From a checkpoint of a small transformer trained on Wikipedia.
Size: 20 layers, width 160, 2 heads of 64, MLP 448 SwiGLU, vocabulary 8192, 8.98M parameters.
Architecture: rotary positions, gated attention, a norm on each head, capped logits.
Each number is 200 + 20 x the weight over its row's rms, rounded and kept within 0 to 999. Layers, rows and columns count from 0. The size before them is the row's rms in percent of the matrix's.

# layer 13 MLP down, 160x448, rms 0.131, rows 58-115, columns 392-447
100,164,246,210,193,213,196,221,168,199,180,209,196,235,185,219,186,217,214,188,205,235,204,202,165,225,238,181,171,159,214,187,195,196,215,208,189,168,218,228,224,194,217,218,199,217,190,195,216,209,200,235,187,205,204,231,180
103,161,212,222,192,191,174,192,161,156,197,170,211,187,230,202,215,213,198,205,209,198,195,189,182,239,190,202,209,199,233,215,198,203,190,215,199,176,153,193,184,215,179,208,237,205,201,192,197,221,202,180,159,219,168,190,196
103,170,203,196,184,210,186,197,218,246,211,196,196,220,164,219,221,177,205,216,206,216,144,240,209,209,190,210,154,202,191,190,199,149,168,149,233,209,200,223,173,208,223,175,192,185,202,167,197,203,206,249,251,206,197,208,211
096,204,172,167,196,199,203,233,206,205,225,203,168,175,231,197,236,188,210,229,177,161,247,221,194,186,166,206,221,174,196,209,183,202,222,200,212,221,169,230,188,172,233,195,197,202,185,209,198,233,192,245,190,186,206,180,176
095,178,238,228,176,213,183,221,201,193,193,173,209,208,219,161,185,202,218,193,147,207,205,215,196,194,195,220,219,212,208,192,154,188,147,192,210,190,198,171,197,211,207,201,195,198,214,168,172,201,196,187,141,198,206,224,201
099,201,199,169,191,188,176,209,241,205,182,172,186,205,192,185,245,202,196,231,188,227,203,211,217,215,194,194,224,210,215,190,158,230,201,198,178,215,217,209,210,206,231,180,167,229,196,192,197,208,228,179,193,193,176,214,203
099,211,182,179,170,175,171,222,211,183,181,189,198,197,162,179,215,217,217,183,210,210,194,249,189,212,213,200,171,208,195,208,165,185,200,201,175,193,221,159,194,197,188,186,211,218,187,189,193,234,175,204,212,193,206,215,196
104,203,201,189,169,203,180,221,199,234,209,203,213,186,191,182,201,219,220,229,230,207,196,252,192,161,177,184,189,220,176,198,183,177,172,195,187,228,166,182,206,186,220,166,247,197,220,215,204,208,212,226,210,202,194,216,227
095,206,181,190,192,182,198,193,217,187,208,176,203,209,204,188,214,199,220,228,193,221,227,197,174,217,187,200,192,216,220,226,244,215,165,188,191,183,193,193,185,204,264,195,179,192,212,185,213,184,245,203,179,212,192,217,217
101,200,181,164,211,218,180,229,225,176,195,195,215,195,192,257,207,222,167,219,184,197,175,212,224,175,183,205,193,226,174,196,212,215,213,200,190,199,159,174,219,187,204,204,190,234,222,198,207,214,217,207,200,189,194,217,210
099,213,183,206,172,192,206,205,187,189,241,226,175,170,173,178,179,216,184,208,230,193,214,220,172,237,191,181,141,221,155,179,179,196,195,171,212,189,182,183,238,207,226,207,181,202,199,180,221,207,173,195,186,224,203,188,195
105,182,205,215,225,206,193,188,207,215,190,227,183,186,217,214,180,210,180,220,204,230,204,215,217,185,166,212,181,195,197,239,185,210,192,198,160,219,211,186,195,188,202,185,237,212,193,193,216,227,235,228,220,196,188,190,186
101,173,211,246,180,185,200,189,219,175,210,162,180,215,192,193,199,191,246,214,192,195,199,198,175,213,181,207,206,200,175,179,203,189,165,219,189,223,185,206,202,179,225,181,231,205,241,196,204,204,205,199,168,217,180,224,212
094,198,179,217,201,212,185,221,194,148,211,205,209,171,229,196,168,217,215,189,162,200,149,195,185,201,170,228,179,192,227,214,214,205,211,182,186,181,228,187,236,191,204,199,208,184,205,204,205,191,197,174,225,212,201,200,192
100,201,213,184,258,207,201,214,224,241,212,170,268,225,210,159,199,197,220,196,210,210,209,215,214,161,202,203,220,202,226,197,191,201,223,214,207,201,204,175,167,218,217,189,170,212,218,178,162,178,179,209,207,187,216,188,229
094,194,164,227,228,173,182,162,219,202,203,224,203,215,169,178,215,196,216,178,195,182,205,209,193,213,214,161,199,210,188,200,188,177,205,196,164,195,203,222,176,152,199,221,218,189,199,217,194,171,195,206,212,201,200,249,210
102,213,181,181,210,198,201,216,161,198,218,169,222,205,205,208,210,223,214,149,189,176,184,183,192,190,185,187,246,249,211,175,218,204,211,229,233,220,210,180,196,177,178,174,211,192,198,187,143,203,222,199,201,199,166,225,206
107,193,195,229,188,194,208,209,174,217,156,201,197,208,149,189,206,210,175,219,144,185,209,190,173,218,182,235,211,187,215,235,209,235,224,227,196,212,199,217,179,202,198,186,194,203,211,214,205,172,175,202,193,149,213,192,233
100,189,207,191,226,225,153,179,209,229,193,187,193,206,199,192,188,192,196,219,206,232,206,166,211,199,235,199,203,202,205,189,187,213,181,184,145,200,183,213,212,180,187,175,196,239,211,175,196,202,234,216,185,185,210,217,199
103,206,195,226,190,191,196,212,173,201,198,182,187,177,191,182,194,153,181,204,182,181,206,172,246,169,214,192,229,185,197,216,216,184,193,217,202,188,209,206,206,155,203,220,237,189,184,188,170,189,185,191,179,201,229,174,207
094,215,129,222,198,197,200,196,198,229,155,204,231,158,209,202,252,174,195,215,188,190,216,192,206,224,212,179,229,217,183,207,177,208,202,187,202,197,163,216,172,220,210,216,198,246,211,198,204,194,201,201,206,195,227,207,225
103,198,200,192,204,180,213,182,198,182,250,178,192,193,203,152,162,171,215,190,189,175,203,185,163,207,209,237,213,199,212,176,206,211,205,205,211,195,212,201,203,200,174,209,184,198,226,239,199,180,193,183,201,210,194,188,247
096,197,198,210,195,224,162,206,226,204,198,167,181,216,206,237,209,188,209,228,194,204,190,197,184,199,218,140,178,208,201,196,170,211,204,203,198,217,171,200,233,228,166,167,204,224,246,180,169,223,236,198,214,216,213,163,199
100,221,187,211,202,186,206,227,192,228,220,184,234,183,197,216,182,207,140,190,234,190,236,221,205,205,172,185,199,180,216,242,192,186,198,211,197,212,197,239,199,173,165,184,197,222,255,216,208,187,170,198,225,206,205,189,186
098,236,194,227,177,237,177,218,171,205,191,199,206,203,265,185,196,213,211,212,185,210,207,220,194,241,207,180,206,220,151,207,208,216,222,171,208,193,162,242,186,185,191,218,225,194,193,203,196,160,208,221,220,200,218,216,246
100,214,212,202,189,169,187,176,183,226,199,213,193,207,190,199,214,204,219,187,212,261,240,201,171,207,201,166,190,231,192,217,210,211,230,200,192,203,201,238,193,248,226,191,169,195,200,210,187,211,201,216,214,218,183,168,194
105,182,189,194,249,221,203,194,211,217,160,184,208,181,191,204,180,171,186,211,177,168,189,212,222,195,196,223,169,221,187,175,180,173,204,185,197,238,189,222,153,213,201,192,203,219,218,196,180,228,190,202,171,149,207,210,190
101,192,206,179,182,160,187,193,197,175,191,185,225,217,231,218,214,192,216,192,202,202,195,191,208,176,244,209,183,184,198,218,196,162,192,193,186,194,201,210,194,210,212,207,183,201,200,199,173,177,194,210,175,193,165,183,216
102,218,185,223,179,223,237,233,177,223,184,205,166,196,169,183,207,192,184,231,159,204,205,243,198,218,219,175,207,209,178,193,217,223,207,165,210,203,176,213,205,235,218,207,181,191,215,203,173,204,174,179,192,210,204,223,206
100,199,222,203,233,207,190,245,171,169,228,214,201,244,184,218,193,200,200,223,202,176,191,205,195,210,151,204,193,201,184,201,197,188,182,205,208,195,220,201,227,208,172,218,197,204,216,220,196,221,196,194,234,196,202,194,198
099,176,185,226,242,227,208,186,174,206,205,213,208,209,187,199,218,211,196,218,228,173,195,216,202,181,197,188,196,198,193,198,183,156,206,215,207,202,194,183,214,186,218,207,225,189,212,184,145,159,233,181,181,227,194,211,194
097,179,266,168,219,179,203,229,184,182,214,203,176,226,237,209,226,188,214,243,203,226,185,158,169,219,205,185,184,199,185,174,189,217,209,218,207,181,197,199,199,184,192,183,159,225,202,181,218,170,195,220,184,214,207,163,188
095,185,188,218,193,189,186,210,188,203,216,189,206,204,222,204,172,146,182,139,196,215,181,198,214,195,229,209,231,214,199,231,217,225,194,204,187,224,206,200,193,206,193,215,196,206,215,180,196,188,198,206,249,190,197,227,197
098,223,207,189,230,224,207,216,178,196,193,182,211,206,186,189,216,214,208,210,219,180,226,200,208,224,198,176,223,218,170,221,198,180,218,170,168,217,213,197,226,213,207,209,169,203,179,166,217,185,206,166,182,201,224,208,199
101,216,161,208,235,203,192,157,182,192,167,174,217,204,182,193,199,169,169,222,200,167,186,171,173,205,195,184,188,217,197,224,191,220,215,179,159,175,226,217,255,197,192,198,164,219,198,213,211,200,191,181,185,201,207,189,209
103,179,239,195,225,158,187,180,204,201,164,147,200,190,207,201,234,235,233,219,157,213,196,184,198,178,221,203,188,188,160,183,191,219,193,243,200,165,195,214,210,200,168,190,176,168,190,196,160,173,197,189,217,219,168,195,148
101,158,195,198,215,207,177,184,193,231,196,185,206,213,233,174,196,197,207,213,210,200,165,204,186,239,204,236,191,231,193,185,202,215,168,207,209,196,192,220,212,215,223,174,216,209,203,205,232,198,195,171,221,225,181,200,205
097,214,178,231,218,204,190,175,200,190,223,169,197,230,197,199,207,223,242,158,186,156,155,199,208,191,234,225,156,186,202,193,196,213,182,250,220,216,185,163,198,194,201,195,172,186,221,193,209,180,218,196,180,190,201,177,213
094,191,199,159,197,218,206,210,190,203,201,165,181,202,180,175,202,176,219,161,196,182,160,189,221,169,188,215,179,195,177,196,161,185,212,182,185,192,200,188,226,208,204,161,197,234,242,196,235,172,220,232,236,174,206,166,181
099,210,189,228,192,175,191,168,199,190,185,217,234,203,188,231,196,196,179,151,205,223,184,204,240,188,191,225,217,176,211,156,180,205,208,169,187,203,179,199,197,208,172,212,202,190,166,217,198,225,224,198,196,202,205,200,189
094,173,225,184,209,169,176,201,204,210,165,219,170,216,211,229,186,171,194,205,206,221,207,220,200,193,236,233,170,176,188,204,181,193,178,183,193,212,181,179,202,222,214,205,191,196,209,175,193,185,184,229,206,167,211,185,190
099,215,193,189,183,191,214,214,197,221,208,181,212,177,242,213,205,230,195,215,246,206,223,214,174,211,192,164,175,146,173,233,179,182,156,220,196,214,200,185,200,216,190,168,212,222,228,205,231,211,207,167,184,186,196,194,167
099,160,199,214,242,172,206,188,227,226,194,163,202,203,217,219,206,199,220,218,203,183,211,213,233,236,212,198,196,205,188,195,163,153,212,173,194,181,186,160,214,196,174,224,196,187,200,173,179,194,193,227,195,194,226,215,259
098,199,197,215,201,185,186,198,236,201,217,214,213,237,179,241,211,226,230,201,187,199,221,226,166,212,206,219,252,235,190,227,206,209,218,158,198,182,201,205,211,182,216,201,181,190,207,223,218,184,211,217,227,200,191,201,204
098,212,192,210,192,252,235,193,204,205,193,209,222,167,195,188,179,195,189,202,166,185,213,212,177,182,238,195,202,193,186,218,211,219,233,219,209,189,220,220,189,236,201,172,223,175,210,182,182,201,176,228,212,205,213,210,203
096,227,229,196,222,213,217,191,196,208,227,222,182,204,227,163,227,216,215,196,211,205,195,226,203,183,188,195,219,189,202,207,213,226,194,203,259,205,211,179,163,215,195,211,235,212,171,211,206,210,276,187,193,181,182,203,226
095,193,172,214,226,195,207,197,169,232,215,196,224,163,192,223,172,202,211,213,243,203,189,199,198,205,183,251,210,195,172,209,189,215,207,182,215,195,185,209,241,231,212,241,199,197,214,228,244,202,180,229,181,205,219,210,195
109,165,183,177,199,242,200,214,196,222,219,226,175,199,223,175,186,165,226,209,178,175,201,198,227,183,177,171,195,202,169,173,216,227,196,213,200,192,233,170,192,200,209,218,217,191,232,208,183,180,163,184,163,200,218,217,249
094,168,167,195,198,185,158,212,179,199,210,214,176,205,186,199,183,188,181,192,194,200,188,202,225,214,203,233,225,202,156,229,205,207,191,173,215,195,186,189,196,188,192,193,207,200,163,198,228,199,206,203,221,200,221,220,169
105,238,202,188,224,181,207,189,183,184,220,230,187,215,182,213,216,167,213,205,215,220,221,215,194,172,171,169,236,201,220,214,205,172,162,202,162,193,235,207,206,218,194,183,199,180,216,188,209,196,242,186,195,228,177,203,208
099,227,201,188,209,207,194,200,195,211,175,206,203,213,231,154,207,179,207,192,183,232,192,192,205,165,235,220,226,199,199,188,163,220,191,193,208,202,200,198,183,156,198,190,177,189,222,186,173,223,211,200,161,202,199,157,202
099,216,199,174,213,223,177,202,212,180,172,187,185,197,188,210,181,206,184,233,181,196,225,189,195,152,216,224,161,210,206,192,187,210,207,213,196,188,181,217,240,236,200,222,190,180,225,218,224,194,214,217,204,214,219,191,203
098,183,199,236,185,219,219,169,195,182,205,203,204,212,178,180,211,230,213,198,163,185,219,165,201,196,160,169,184,189,209,230,191,183,181,192,180,187,222,173,219,205,169,202,244,188,194,173,199,216,200,214,174,199,224,222,187
098,207,231,232,195,228,194,208,235,183,196,269,217,167,174,234,178,212,223,212,183,214,205,221,189,215,215,208,186,203,193,224,175,236,235,198,204,193,222,178,183,214,160,236,176,180,192,201,196,187,221,176,167,194,181,198,196
094,200,229,208,170,219,207,187,213,215,215,200,197,232,208,198,223,212,201,209,185,216,204,174,188,213,157,209,180,206,167,226,167,188,205,186,208,157,194,197,220,191,192,200,197,206,200,212,218,213,199,181,230,240,203,219,185
099,222,193,166,214,209,200,179,231,195,215,181,177,212,205,170,157,192,184,195,192,200,201,218,196,164,178,205,187,223,169,209,185,203,218,204,220,216,231,216,227,201,205,138,206,179,185,196,177,214,200,203,232,228,214,203,217
102,188,199,219,222,198,196,207,181,210,203,215,197,175,242,196,201,184,175,185,193,173,232,206,200,190,232,157,177,201,220,218,182,221,208,160,200,209,215,206,202,214,218,186,202,203,208,198,178,207,228,226,218,181,187,208,215
101,172,208,159,198,223,188,200,174,206,191,191,211,188,206,181,159,206,250,181,200,170,219,165,213,171,215,209,209,185,204,214,197,194,197,231,198,232,214,220,189,193,176,183,181,200,192,210,218,208,209,198,192,208,215,169,199